Part of a small language model's weights.
Size: 13 layers, 12 heads of 32, MLP 1024 SwiGLU, vocabulary 32000, 47.6M parameters.
Architecture: RMSNorm before each block, rotary positions, no biases in attention or MLP, untied embeddings, normalized queries and keys, value residuals, capped logits.
Training: a variant of Adam for these matrices, 353M tokens, 5381 steps.
Each number is 128 + 32 x the weight over the matrix's rms, rounded and kept within 0 to 255. Layers, rows and columns count from 0. Numbers have three digits each.

# layer 9 attention output (transposed), 384x384, rms 0.0404, rows 129-205, columns 48-95
087103168123149187113122129125139188115105136088124064099144150141127123076123147081165099105149183094064130128175136133182094075122151077102068
144158173193118137103143186113121108159196133093070125200183115092112087130118122152105101132144125141152110146161083110117139137148167120107148
107119099098098091091139126123120158108084158147143081135136110098079117175151132121119140122155134147170144150140141152130129154135205149107121
092153122147106146147137167122144113071130121154139156128072090132121152141167160177118160126105119106103117147148125102101114158142133137129122
098103143230117138142184121103103124132085159088067124138130128108138132122156134141101117104167113090133135136139109171122098111091127120133181
133091125135173123154181121125126083180110140067110084164155167104135126117112125155127127149093139134160158088151126186144188109108138107169188
121179116198124145159083089146194128081125152188111150129130111132153150115072126109113065144181141119134107138161128092155174139112175093132087
126143113124133136149163164091127152142119179104044124164154108238159096104121080170143133132133123167090133152090118192150145082102084128107134
097108162083076126168178119097094127175148138134068122127114126137064144077152104132167106154162160127108220161084069122138091107095125106171129
115202064156110137101132156094129106112158124111085100128089090119163140117155062074162121143172106098109147134134119097107134121117101124114087
124166122115203129131147167138157163083136118126128189089099151167164116147080146141148126097145148150174089150121064132154164135149172090067085
114143146112115113119164183156046116071138174202135193108130090168128180141177101154117120136136149156134132132106116090085160142162105119117136
103136100163161147158098144080162083154114144156101114105173117084126126166070111134105123156134129185135151094143125133106193064097130137136124
178116135093084131148093187109092109128105146100054148154125088102146135113164158174133077182120152103191119113107082119134109156146118148174104
151143152130155097127125098108142157086111086126180156092076123143123147143090131096126134153109109098110090115150179056107160162133124112193131
068135130052143140141135105115164085131136131128146144113130075101169117059080140126105115171143128077107126157078116129170090103152145109126087
118128100117113120086127126142165164139138164124127121137137110162154170106115157154147140105128142132101109072119092104166138124102115113100148
074115099119120106151112151174110112191173146127101137135159169134126095123145130140175029105142142151110098167128103120155151149117144074094123
105164138085155119102095143090176147127137158086125151136158096151146089119192093080114114162080126106077066125115134076147139127112178149134071
051096087154167133131102137084136162124151183121095135182138144081140105095115154135102128083151050157131141167151100165093160128089097165084160
097128149154103129139176171076114139128078162134118144124152127063093129130096176148133118099163140129166178125116110159165113124153195149194118
175138167171126152105150107104150068106156132131061130152101142158153104157147073124123151110091175125150128110162111102135156125160104077162157
093126190097114111120171128171149108120158119144122175119154124171133160099127140069163158206098155065092109131162122107180135094151143085103114
127086187116125089107154170139081099100116092127100099113108105114105149097138160172143083105104141153142146147102098088147094096124125118210094
157167159147135107079144166094061088149107109113106057109098122106128144127124078144057117132124148086138133147136099130154111133142150129150120
105126190106102160147142099113175125126089122119156137103149177139099104130083185126135135102121090112131155145117188158140056095208124159080135
178125136153114110110111151142148109096089125179153149108112060169170143132130082107177097089136125116117094100118138062104139113123166148120092
103082114172155120114113133102110144156161209102101127164100148098146116149144143110124079110130093150181115152102117158116114130148141086071152
125105144134111092084194132096146153122200169163125082086103158129088118148089143125106129142136129148143166109161112163186125078152069102119137
151135149116126116108108139167107062194102076108153138069129093177168167123124105116141098130108141115089135122092069056140102163118174114184114
082176129084123116122108135174167079139165166198136182102086142154103037109128155145175123092099182117096184111123143112160139110159136102138146
165146122119112092103164172059116154147129144169146100115141103125058187135118092127112130122084140097100159127109102121093095130156180157106156
106105158139072100133092168120130098106151169100082163166139151073119044096191134126104153127086091125149134095139166101120098132132147109165062
112153100035115161149105133119081109138124159158114108140148127096126163119107142107142100144130151168133165219139098088107156187124155124111140
165092104185154116094134114076134094160100062132108108122150115093125116168176141106115154132071105135160141070095104113115123192166090163188137
155075182186174106131131122126130111177126095124167123118112089102119096148178119068148142129100092150144131063120130108135144105099074144164110
141111152161162155092157089092181161166124120150149141122151137192100054120089110106126144131125168097125099079160179132114116070140120114132145
125156121169117138154153116061190108090077113107075099143086144114074110120142093039146187129086050102126047120093134132043062145127143126164171
159109121199167143151143101113143190128113160148179163151125111106149102139148116091115183102106136127141131068117129124146122046092092098109090
163111162195151133142178079077178169124131176180137101116103114107094105151163101125130156101082129117159119085114131109100057046121098110138150
103127119103170141125079119194065180172127152139129159151139097124189124144100175126141023096123161180134174139115147132210143101129169106110118
093088101135145072114106113160121210158122096154105101160170135139108070105144121181099087093113208149136135108113119210171155091202147112123141
099157073068075124096112125115122139151130155110124151149155127121144159129102124221133111156177200180110158192153078116139151183125167112111137
101032168117135100159161116098187156122147064101143160111147152150138197107149108143126138079131224109105130088130161128155143090091098199081137
158136095146137130111185122069164142141135096184159091049127112120063183141137086121173175128101145127127183085085159095080123125083126162157192
156049099105108141097121116226130065148097061072121161095107134186168151152070092142166117175061134091123118094106140125081140169085104109133106
114151084131127146151191127065121105126098131179149133093110143133096130176125138113121148145096118123109141089074124095071077147139154154160140
141137156197136129177148117072153118122128118137097088112085149165084132139138112071118149077109112146144110097135157142089121083132091148137105
148124124206133174165234067085170153147085157083139150100144138146099092146127093102133172156120100113159090073069137152109077134095135169162125
115207129061101116136114170173090106116152097080117126140141168141120104102142112164153133169102122144107130135139082108127127178126130109166102
152132185156205210095215109053195152143173196089101109203179151104126017120194074160108121133133113128128119095135127129121129067161126145171098
177152089197103116120093115154149097160094062105105088120142155101125149112158142130169109142141085080083106195136093171153145121093098168155168
118106156170094209146090197168184079113053103117102186082119145226187112090113107102137084119078119072098106071122138147146177131141079147130065
093174111138123132107065113180057071138172099095156180157110174122164179155084134135156120150091077154104129149125139102129153181092122105138101
114109135057114131099111154166040167144117138148169143149185083128182132118088115111160100138151207106100178179095129158170148153165192140159136
114128087054090110095075150180088088128168159099152147174137089061194197116106175152118092142168146135099145221155094106177187212154137145126136
153096133131139147135115056075156108102136144123106114115105141124118108131148125094115132101115108118119071094151163152113059034122155128147122
123125106080098141063057156194138032140142071135166157034089125183131213154106135151103115169099058118074083121142152146115101149122132195149132
144093138080153188156136114112151125126125214188101113119108132134191101130100115164129049132137171111142118132127164079133130106137102079116083
140135133151148163108184112028171162116098139133083104097112180100061022117172082161097140149115164116136108069123127175134090094141157128160116
095155127082104098129075148191060111134148108088108121183116077099164148102122168123137087176172118141077154210145084161133194168146154137106148
106104086158150120094225153137139138133170153114156150182202134148143096119097120120143143143153146133191167114117158149146133167150178197174222
130117070046143144134133090113098139221126167108152110145204112129147090151116172157090106172144143150140167182139159158162077176148171133079122
151150101114102170073105081123127173148184158137102133129158129169159114162119176173186153144124123143117117128127117116105133100181125139071157
138118143139178130123118106093138145148145166090145118136168137156159055063130171205076138139134114123160189157126072124107149122099146098170092
136117113130118089150124121162136074153152165117126068147069103141115126094140133111122100110066175155170142090126127061120177078166142150168126
064121172137112170150075094104085105126131138138108152163156166122068140173150101143151050130136105094082089126133114117136070171119145075157128
108150113149133120135113097085119111097145162135147148180166100109104093126155136047061100174152129143181131098097127088127113080124086076135144
107142123113137087104090129122138121148143131122117125187126146133144169238122095161184149132117215118082107125136159134136092090144153151138130
108169131114139148132093135094146120156143158128101107105149075079130167179172176130158069128128113113120154141139175171134059149147150109133145
118142107098173144202145098093133145143109116145139124165088147157087107131150107054104169132140107128136112114149135099139129157090068107153127
121114178118089164093033159160115141168088110120101132112169126054123173158163248156151172126103155138094119178129111211134235130124136207051131
090127106138103091147156111158160109175129133087139162141153110126155123143079128152153150116192151113112179133138152094130116131151215112093114
094126109115117150155118162124165154110133135065070142172147107112142173154163148060128135141153182108134101128090130142131127111183125100077125
186171135066077174116072135144123108156106135215081149098139138101123162170092163153201196153099143119105123137109110178151219127122142193104202
123205107147166149089107174098149078131084091115085112135121118109142155154043124114168132092122124114175136138158125105142120203158133135120131
144101121224106185133139094145093126129150218129138095112108081077159125120135113084029084115146114106203149094160143092110119144119128077089100
# layer 9 attention value, 384x384, rms 0.0512, rows 130-206, columns 48-95
146117115107191098166144133143091159127101140082107116166161093151137125122121129129102104171091159164139129148139156130160153172141122077134125
160175119136111171123162151118169100115155131187176119142137128130159117087105144122072140136131122137195100141130166093108163060124079134137128
104099133098133115139129153148135119173104048120178121120115156152139103128163104125135114127138119148075140130174147194129115168123104154159144
133127079065161074168115182136135144145113072164173090155089117156113135126117162134101095111103171157187199128107190108127129140111108138141182
126146105155104150132161109186046123100130153164079085148076116090091103064136197109091113153174101121180144179097131120133147087125123143078135
155115144096156080061141087104125138138138123100088136090160126154117117116138074097170128103102167170087107111092134146109141172184074071167118
136149109097184087132124114142178108139104098117094129111086120062146135098117177116127120117114075174101164173110124129143123125070134106121200
137144111129135158099185127151122118133103165164179096098151101103173135102111158127087133094081156083176089056098154112172084133088147134150132
168126177108149110139110124147173190168102127134171139139135151195098100096099128115114085121134148129139120158137054171170113176121097138166178
135092069171156062116121088063126108096119079145132162129151122138105154099095105134090112121159145166101146123159162149169105162126169079129179
133139084156127098152099130123145119156115148097164128125151118121151126136129142146145110167129113104132087075117112142156119159079153134084147
189092151094110104106127095188125134134087142145120131154126054110121093160098112115085111107153130080162164170099103137156107172056164084098114
083133168109148099136131162098152159171094146144126074159098074150110116134117153130128163129164098144152119156135170086086160099109150062144139
134138132130116181115161102099098135145182062142141098114133084128104080148138167133140163164128133144083120129126089086070129142173119142126086
128135129180184139115138140133095136173117144122144076117164105169155138118180122115133153075078140130143133148143094085096090135137146134147105
070129122063139159127119111098166137059136146114067190153118085092130147144093155164114117161130131167121131151117094100164107117148124082111120
108151088164172115091198086101130149107099100117151141163085114118172141133169082154137151078150100139146159111149148125102116118122142175093161
135095084116143095118083078165170108127118088079103165160134103130133137133091132117149107184156111105136107109149138108142180107120128093096107
135106128111116160133174109213118120143074110189165151129114138136131156157164146106093154155141085151127143132104144107079133090118136118129171
112108145075150150059059102158106153181086133146154109097155093151151087155174107130089092143098117103162100129118185138096116159087115096175138
101107144076127080111136138114108165107101105126173084113126128151172141188058119146136134182116102163099105137150148129147163138099132116151100
105138146140161190092154098093100140095162136089124108147190106100172137152076160133188123108137144168151107084144155148181181152204163142120152
128147161175150124167116105068130170139119128106163137158155146160105076109132131150141136137120108119098106129134167194161120184177134156103150
084113148120120116112161137096080112109144144083151153165113118145125096118120130168170120136138132112170106190148124168161131147041132140093096
137116128110095158082092126153119090175160125170111115158132110130097108144159132088166152147136102120121156120125136125144184108123142110131118
095079123103159127098142101080098146063132055092134117130133143100095120127105124166179150121113185115124117129149105139188131158140148133167111
164093089131118159133128137202170103122114093148102129169165136133100121129076158132065105123143177174132138138166118124138145157125087162126162
118112150092066132116171144147126140137117127179119162098164147132154170180078115132141104158160107127167126109091136097090108194153150114099129
122200091134149125146135115077126183096196161126170147132151161175101105166119131107152107115140134133105122078123135174149081119202111142139089
147140154137114125108172065095132142074077109108120081122109126061097102166147135109107147073163064157130113159097175114112093113098089147116101
108113101142038107145111130129122130067169184203146177181155170077166098182168131127075072114108165116077106071119120124131145097151064118074109
131157147106161141097178164145167101070121133093102115167160104171079142128136075128127083104109087095098174107157154115085165174088060110147078
085163107184108133145158121109150142098156128175093206103175160158153120141089121136191140107170134141142103127174133163155081147142130082152132
159144181089099187099223138140133100117159099056144069178164138095104121068145134110099116127119151159085165137160164140085170122123119134078075
095151138085157191157123139143106112112189159144161088188110082170087208134108183173148098084074128139146169131131156083091143077101146143159118
087070126124127129130080134103126113091138173124167091207165127124157236180140124130108122106126061088152084173101108151151127176182131138091219
095063106125170173086143091129128192175145128079121084182137116111107141119173176131057128122176122092113140162118092146140135120093097141143109
134096145147130097108111078093119144141097157115154122102179132103145144094138128121142124076127088158118133127086132108119165125118162175153103
141080094146116137085085110100102163108148162090089113126117119145118149092140108099086156092103109050138099149087067085097111143148138117148120
105102096171146114100174161173185067056133130108106130137148129191107132152164132141161191111103170139089089094134141115139103109101139138097073
106132086134117105104108120163121160147084084107167053099071183087156138126092113103201120124105153082087071053101145136152158138103100173085106
125177122168101128140058124196137070101119139137094196092159165144112076158148139103126113105181143153162120096129121133119125132163091120164122
166174114108110182132128122140041120119131134087136130139127092141190143152139159195203160144120104101154138163140131060118101107129095078143099
099122176156103131127077170173134165093150147124118105177201154058167112092119175133064086108146148101092105148108081122143092082151162111112116
142144147091087145159168116156095096117175173181171125116141108109086161149113104156089103078100066176120118108164183109106093150177147188088212
089139144114105100106141130127135111145143125112134102140116158105114168058122134119031137164129112152092116172123073140129104164150131117061086
055106118104116130132162103129129161128133152126194084139112091109134177150130157140090118175105136134082158138146110095166110160149151114115158
076101124090131098091115149114077158170161139104085111169134180106135109105129142161082080147186115136096175146084057163134172180145123148116139
118168113092117059199205118104102163097094128099129162145118079111106132171105129163144091181145151180164065099143149142089121120165164131141158
102073087144142052088129119129097173141096165108092158125189203087141160198071079122117112125103108069120170134112096134148154177072158102149158
125119146054192129159088070105100214128106133153061052189125151126143073085116158141179141067109148127172115097096156072185155130131100165185168
102089073101110141151120126140171110149085076053153122189119133138097155127134127181138123130148120195144126159087114080172074208155123117115198
171157196097149110160125167183129123148139152123091162119175083173100100112113156113124081167097141165118119117135185181079097117190116116121097
123109096180119142159145146134125100143137097157129197083131147143183168178124159111131064137155114135132085129125176169069196097147168126101174
150127196094115139123157170127183099104141155098098111042142149137111099135139148093198152159076158168152101084174147118161164122105084101102108
156119120128174114029106143085101162148151097124126136159113119147115150109134158113114113114118108059136140128077086076168133190119113194099121
150114183067129220124153161093128171179113115112170156114133083133069134147104112191093136119092177147175146142152096124111055085175095157109160
161099129129167088151138103087095094119128085107174130117128117118135167109063154121153117108106050121110122076120109147186117149152135136109158
120093104075100143121113083178095162109116153124090158117136114112123105138145163134058134154183149122100177175109059150190169123129146185073094
122172184143124165123103112148176184119106116092151168055115106194109036107067152090193172146153181175115107131142158128197133138060124087136068
109164078089076098166098119155098078150158174195087149151193158095153121173131095133077089087107150143100157138136105191120194084143102145062136
182175175190135133069155151137161083116157104141111120101206139189072092162100121079128167116143109117093149036183136197130142129136127147100098
114124087105097082180108142100151090089174152126097150153114099072146180159100107130062101110117122168109102148168093135103142146117116096158101
106158132105083081123158154108161112087080102125106162101119157170083162115129128081139112117077120129101134091114161148174126096180147128118153
146098101156124087117088150145096160126089118108125142189101158172137142124088095127147131151106088107155154120144130155167114122193147099109170
123120099135157143137159156080164068116179093060110089124135142115137086096131111075119115135101143237152150188094136140145144131128121205072128
122162177076130122137158112133152168182170050101156135094098172178111143115127141126151143147092095112104175147117122103077130111161079181071113
129098101165138144198089165167098130130174112138120184123103092097117088215174176107135116146167096159133078144109099184108084127118166108147098
140128139095113119139146154154135134104146127056141131128079146170099130142163132135064098096122181217110106143124106086143158166116117155171109
147109107083068116139135145109110126164166157100116103148142098109117144117138149138113145091108133150094153121130121112062144108121108140096159
088080087122082167154105125130178111103130160134128093191091115138147142143126133158116091105113143171088088133122106091145083138098142067154109
108140139149172175134105124104101092136090188167153112089125100141154130106151125099100118154139062135193094155168132171156168157099162123093160
129128126104147099133094144168158103195098104142153087086139162127138124147123128163163098146104094133132119115091104138131119179081153178138164
120135080143078173195090106107123118107143108140125164135047104143128172136072125191147133087164167187189146158161100078152106100063139101158059
096102166180113134208124119098124097148145156099166119132141153162077048099186139144042101131120131172162146131104182099126142119119140095148103
111164126077083093055134155180156167101121100120141110141087171145124140076170081102174125109115147120090161118137096137159163097135138150084185
092132154064138133126173141130146167089124163110168104177121138115127157083114094138102131122119120132147170161131118091102117112173079154114106
# layer 9 attention query, 384x384, rms 0.053, rows 160-223, columns 48-95
132085185192141139148127118137094196114123109164103153158129071152120055126136086138104157124139187122140147128146133071178162094184089161129155
185108078055143114186105203137129119166099120085184103179157184066201170058127140079099069200156086129083098097220154200178072187099066110100127
070175148193086115090195045087103149103144132137068174163161101184121100097107121138122161109101136158180185125039032084120193090185211167164175
114179151162099094108143104110099110123144111149119151106174082147098091120112088167103132086127154118199147194095072143087122109154170201162174
067144151171125113111154069087057149142119132154034148159198087184171091144148110120136161107082125158163197123076008046103197101224213167136149
095140156149134109131117130175133147173123123149152129153136099138181105111165132144117147172122097164120150157113137136102176121139092076170113
127108167112135150106151076094151118074163120173155127201082143168113105132160094137158164108127082120115123130085155153096116107104145103092166
116080116149152101096130159141120120167133133137123104139132150100156137122162137132113175141158086156138137081119132155128119133141140087126109
074142139158159133080238106115165087127198176123068132058095081177032032195182099168178250011078194183123162161018098053054138033109222132191058
050169147117087129100124113109057091092128125101113127141169096117148078071105131124123105120107185130141197138096049114155171134122166184119196
109114122155169087120131099112124121133149131172110118106115089158099088122108130112139145088102174146119129138118105108103159108141153128149097
203150114100110165131120186134172110093122109101187118115114144103137131122129136135105132162177114116126059111194210182140074119135034109105121
130174093139116124119096179144111104092134161065168128084143113115091078121103143164109178099203169128113120178146183163151154092116096127146176
091080144145176145164116105132144110140139136157137156114105149148144122117190166124178124126102137169164094130086105133062109133115141130148105
162169146153109129141119121089175115116104161119135127152132160190135144113145124167127100157132124101128137143118112134103137068157109146131114
143120152145129131138163147144125140131104148128165148126112095160154151118153148140111127163146144148117069110165188146166117104131100118179130
148199114079100135110137168140092074116135105101137149166115088056169102121065106120156120147191163102079161135181092074139138174104158101091128
132123134138166118105095165134091114143154152169124120125141166087141087053120151138118126127190166143158127091156174108098181134146143081106134
151108123172109085133080139077102172162129135167100085111175163146154117138169169119131171107125144103099179080148124106122129156129103110095131
147090090087196121131098146145083126125139129164142146125117120107149081118135098169159150128115176156113124079148116123126092091146077082150114
141126127106149089130127117112144151112148161106124138138124123141109099087137058121120128136118126170178106187106125159121151102155137168168096
105145097156120136117112152169132150093164106090129120097144178083150130174137152126137097120158100143124147161151154141128103148130140119130159
165097139127150139162092134153139131108128124115152105118156117098111108116128132082133175145147159166116078132123144189131130094174079095155116
123188132150090139130151107102139146195134131111146111115142117144137136150119134109111136117096131119102134143143071083117108128127096145085102
121128109132106127134053126120124119115100085108140117113124142134146162111132143140121181156105090121121136148120119052118132126137073119133147
143160111067132123077081128118084130146101106116111092091140112073140157094128121121093113156126123086143144122140110151132156175138111084182156
127130052123145131119187166158110112106146109118103134131190131081165164103082121109193169099177106097083160124126120157160111114094148110133116
085185109105132155084132143119062096128126120106109120146101140081138155092093158152116063129156134114161151158128118086099158147091120109124105
123132111185077122142109110146076133114120141132136113098165098084131137152066110127091126152119061098111174153096134079145142177134135126112144
103159137155105135165167129104106186095112138088180172167111112131104118164075105145091113121191130121078115139127098127146120140113139191146113
119131126110066117142157123108134102089128142170162116136151103072124135161062128120118172124129105111138095150120125116102121158117105132137186
120192126133064130117094146119117123127139104143165123132125133092168179136136147127108121130101140130095199172129134082092152168099127106144143
182125133138094131082121117109144124126152113180138130103099151128171098105191131136105161097129122122145137137130136140136153081156125182118150
102092164138085142137155196159121073096127079186168148121126147114169146122092134125089124118141146100096101122186143166156113121127191119146146
092126101165092099144133086125202105136090206148108154145114101101107087149181177130200162116068071104132064125094134103099114145111102107113096
079111153156083099123144133106079142085082040184120167112141142156093127142094056148174190108111122122101159125066054155087245099189176189175171
168121075118164148149085165187170116136146171135161119164085106112150117117109191091129121184217137123096147067194148159205070144109078069086061
154088128147128105149111172159137098079137201126102161094147093123113093089118111196089115131081129162114118157082125206103107101182066134115163
153143146146146090131091131153108115109092091129097043177125177138115130096118153124161133131093122095145123153176108097183138107148126085123102
113155107138105131078100115114158166199119098085114123148128107119095160164120146142193099144090072167157131092137116111084130101123190097123150
120167107129195110095142089121121157105148188118122070167129192156056072107160125128154138175075125149118124144086103094163130183115110150141155
102111184156151127114083050092138155121143148084078130133134143169110089130110115101152137115130139180110097158117112125131145107157124128152135
141124120046129128149158168134182135128115093170141106143100160132174168137227124143164085137141170163117069054145128155129127138090086109081130
112188157203134126135140103102116152150095182150199129137142110072106109137098167138074175040084080123156116186134118095110127157165172116124101
100134103154135165116142129084179076093190138139082129114123102182141148087178112108175173173102162116108148073102152125146122091120167163106135
111139138210120122147093081137094094136122142120130119087123174139089171082136104125118129133082083090194084148118091142059134134135134126131168
110117103162060186149134154175109139098097123077152174085153122155151095119135123123118135095119112109142152075139122139121136101151144170152143
171156191115098108080122133172128114080112161081146150108132102133126129133147132086156117118081173146130159110092122095140077084122144071150140
112152154120125131088158110093112120193136105138101127125198135097095197121159168105131128195162059102180140098180141165112071159166128124133136
175099120152153083130143129135099118137073073118140093140115138103119087160112117133106108142127121100139106127139129103103175130126107101104113
164144150116145157137123192123107164134098126117063183142159121164102140116097169073106063158118150140104146143110091144112146099065140173131123
088144150199068094137139139100149128129131206132072150111191108146117168121089125104091096145135168140154102108124111103145137146140176103146125
139147127096132152150171082126083127132150110147180129138153105149138139161147065089127110158117151110121116099173104124160167117150149090109141
139113114118147134155100132191120158120132108118099099187115139110143106126138151123136162106128182109070119127172155109136211139099172145060128
154123137123089155141089098110141109140168168109143121139133124164103161059180113078120087173123131115189127128161129160116093112114101117107124
130112109177120103179107114159117165136151171099121146129115089162143095086095102097076117104175081103155166141135109097172136199073159089116128
102108146143075139136097134169176132114135178080112158100154076154098091114116126156108138102120123124111131122090128139099148157088166126091122
104116170132122143092162139132110113054140085115082084131101181102150157150167078108194115076072090113168145125152089185128120104145091148115155
092169115120066106138155131161154091104141095103145083101114139136093103111178102138104132079089180149103170107134107108128155143133116159121105
146172090145110140134131095151134121141109132160132188079115175133087164123166154113128095164094132150145121166068105098078107134109104131148155
127129181070121078110156088162118095173072076107111129088144125137111142129124110117151146110064112127098119144178124125127135164128069116096161
152146087061181090121184133143100095082098092175173079190092139109089145138148125145134106147134140131132146116114137111113129093056077140156142
137100136065100163141105128113118104111082098121092109110123105150119149178121096180154143124143100129106096163105136089154156146103130159132103
169092156103142130128116146112128138091114129094135191165119123167104111125081153106103119123081126147164099143154134168138133180101106163144168
# layer 9 attention key, 384x384, rms 0.0529, rows 160-223, columns 48-95
161097084059169102192060190156167171154057118127152114158135085096130166127114141103117088149133129098076086122156157177199106154102077104086142
171107061048166127151110255137152105143080111125174125152092148074176142132112196095129067157220068145129109105232237173154089148126064101094126
051206165168090108156166025123093132084144120173082164113146071199089138113118033196096186097095148132137187158005003081122162085159205146166167
105138145148107136131145087141133126115138137117117129127125141132130143131123114171113176121093139108148161130074093132138129129116112140157127
062187199170110132135190008122110126090129114140111163113123113186031093104103033172103214078106208099159157213000056125082127059114177151208172
180075114078092111137150098080093127127197139115073157101127132104139133129146161121133123110151148102137088112124155171120092112139133140150130
150114127119139103121136135123129148160147136107108145098167129108116135142133161119130144139100130119117128131103143111101087120158154142160141
137107149118111100144158159098106133108144164162118167096133123129147117113130125087090099103084103124146125091129118119094103164153064129136103
057150199200127117139175017151076114103183112167066149099146146201023115161101057131089175056074149149145151158075109065122156114126181158152142
097145140126131136144116120154110134068133105137122142147133120110095173151143071128068122106088094121148174159137065117132128152138115159119148
126107138161104156118147092111093184112119115131108123109112103136090113122127130156115157113071139148140119109118126134155170100158128153134139
158068084055141126142108206140151143194135123108196141119072164058174144124138211088175066173185117148101056115208234176176087188138056087104102
160110090070158140161127192116151143166106136118126120139110120058152165104124158096116140157150109108109071128135184186164083148137052107084082
166111127172137103127126127087133190122122132124060139103099133152126109075132120095162099089140134116120094126143155167141090131122125180127141
115167147110142116157112140135136073131135070153147177098141123119120151139117072176111126121148154132139170154112117088109098124153070121137158
108142160100115138137101096112118133117154103194114092144148094096135101130127122186176114130118104119145131113122132140114103109166126092125156
135120115154158174104104121118136139124126115113119083165130100104119134152143144117108108086163155132084187135124133124135156136071089139108147
127143132093105166162134099079135115115100133104153129134102065154166143171126122132128088202132102088091113141162122075144123095100168118160141
133105111141086108099125119138167140101120154156102175075126190108098142159126108122125161121147118110135129075107155158150152130153102144155133
129151177174137106108123120083107173099158116158109100107127169124108147131117162118118102137108111127115123098141111079140126088146114104128140
154118159097147140185160119135128112097117059168159140152125108157150156139115101124147156107113117115135106164094147129126063128135110091156175
139121154100105107163128107092135132155113164151125105158143106148149080129150127189114109151119120116089152142108131086113182155136135167148090
122155166146128148116140091130095131090152128117113148096096141123137100137156118146184138138144125088143094088112070091103155151097128098095090
110075131123143124125140132131078119120157091132104088123109161139152154096122128089108124121152163132132152186118085126152155141108120112077136
154146081154102126126132089101123156149131144145079141122141139166098204166127098119135177114136135140086157101153163157152132154127110118177107
104107080168136095109134147085117139094123170107077152128101148116143137167198120145117132099141096159076140118135150099136168133109126143111076
149116149164142176070095143132076156131107093097164128151132117117105090129138152136088121167131091074163157126154111123163116170156093144084107
185115124132108138148097141130119099117137104127174123145128114112107128143133121126070150141165154118067101135166141065173159125169144140143117
158159085126109116119141132157111071112084136103190111157155133145147171158158166154117112111129144127131175164124161163069100144093154114147136
124166129123172143160133076142162126114106137169140139111124161159150120096124159152144100170077160129090154115119140127115100131096110064121088
089115128127128117149133118091090074121127129095106104111108120139112179138131125152148147114143141133133137160071125108140161170102146116107151
086099149122127107141106119123119185102127163146136144134149156092109116138122138121061128120105119101100086094110113103151124152135160091150139
148150131123057179197086157172106131162084167095129118116126126139177166156142146153167135120130136077113117103124172127108093121145101121113100
157173095156102146181103121143098143136115143087127113165126128072131168153134189103120089144142131106125108149125113159142159148149065098109118
127122157119138156102153111131109162154090086166133119118122130103177140161117166184150130129104109084139126105165109060141093158120143109162093
055122173149042077088117123168161097106071140176119106091131104125121146134143121151139199109084131099161131137049167053099144102094153119144141
193134057101166126174150152129179202127163122045091191169112166136126132136142163120077084184232108112081100062230098200215121126140045128121094
176150100121112102079133136125181100032129125105037140159118119104114121129167165166052157152121170172149130155044125094158103102087126129180125
130094096151143134105125116169099161194105117122201091106119141127187159175103154146168119113128100081131134117176176111111135147128139128109120
158102138133096125079144114084110130156161146102164142087149087114123130114069136076176124163133114151178102094148089113127118133209142158160188
126144141113127109096216113121148171119118135147139134119157098129108094108142039118119168099103149171101158184098116100137119164131154185157162
110117126126109099093134149115145089132144119135126122109145072122138129142100084154141122120125138141150128127094135144120146160096083138105191
183183066155158124174127139134148101157161116118143137154130172097076147100176113053070027133179168116101141146178125182125140144118101121090151
090118168164058113121117137176113125172098170175160067052141089124201075109115154161170233096062107089159127121085157094121119142094121125130126
133125132136149093085145120062129126091163152141099128122133086112089082109162110150122107148169160174140131166081058100126194106116118144134142
121142153114096108187119130188132109163104150161082103131085072133163107141129153126128157146115153126154095113110138116089102155117130100109117
100125135120173102123129160129149091145096129137069099142111154146164174111149127086117128190088129128134148143123086098131196137139162153133158
111129120079096162144089078190148119127106156064121106145169124153158108125122099094119153088176103141106068146116144161138169128105115133104095
112103094155070139159122105114105125088132117147128132080150137148171139133137125179113128146125156101147133109125128073174103123173112076104098
114134137121114099161139161174127122158078138149208116128193088096193125153176113171151215127146128083175130141134136058115130126147164105117153
109120085088135143162185101094135164058068144099080158172158121148065168140196123151104146110152124189085136148122108123124120063125129134193139
147170143165180112145110144137158126100139162139058128171144095135181129134158116096120169167068130121139104100146106135126124103132098135113127
110150177115125102146109123136139099157090107141158106121117132127178118086149139146158134132146194093139180164193101061161154112117190125108125
125143143134158123137163126095114120056106090146056191149115167165083088136119121100164107158089148146083132099119101172116123120152179087113101
123097159151147127154065125110122135138161110111134145186110060133099099181148136104068102147104093097108134102103133117087099128118077123170141
180136122112119105182167135150097144118180088066148202127097172159130128135062149103120078087138108110104152114117105122164134127124123143204123
130175094127180115151071130130166122136105157048056135160102135158075095119124149087129133161123151153099096147109115148118138125092142089146135
120118179103131101146118100138143130152058083124152095092134136104156135132130127066156138107160140122189093148148110097094130161120147057087170
160178170165148117110173143090122125140094142111106146174156171128143134124129114151084154097155101156150156187134074090085126150186187156043090
166173067086105164141079098190098118067206081090125130110084152170084128144140115161090069124132171183088120133123105149085160109123114131213109
088131125105107080126104145142108156141135111160197133083151146083150095111107134160120152120142100114102137105083143110113131174146155110141135
076160171129141133130112133152156119162098107136197136100124084101179164123102158167199148120147109082119152144157132150121101178120134090085101
137128154105162125150102176090146175153104151115105081128123115080146133118121103127184166162058101072096132142144133159115109144104135065082065
170158090108153115187094093138144125024129129050070125149102107165087117103158118128101119111058107211120175092115078187103103078087102164157105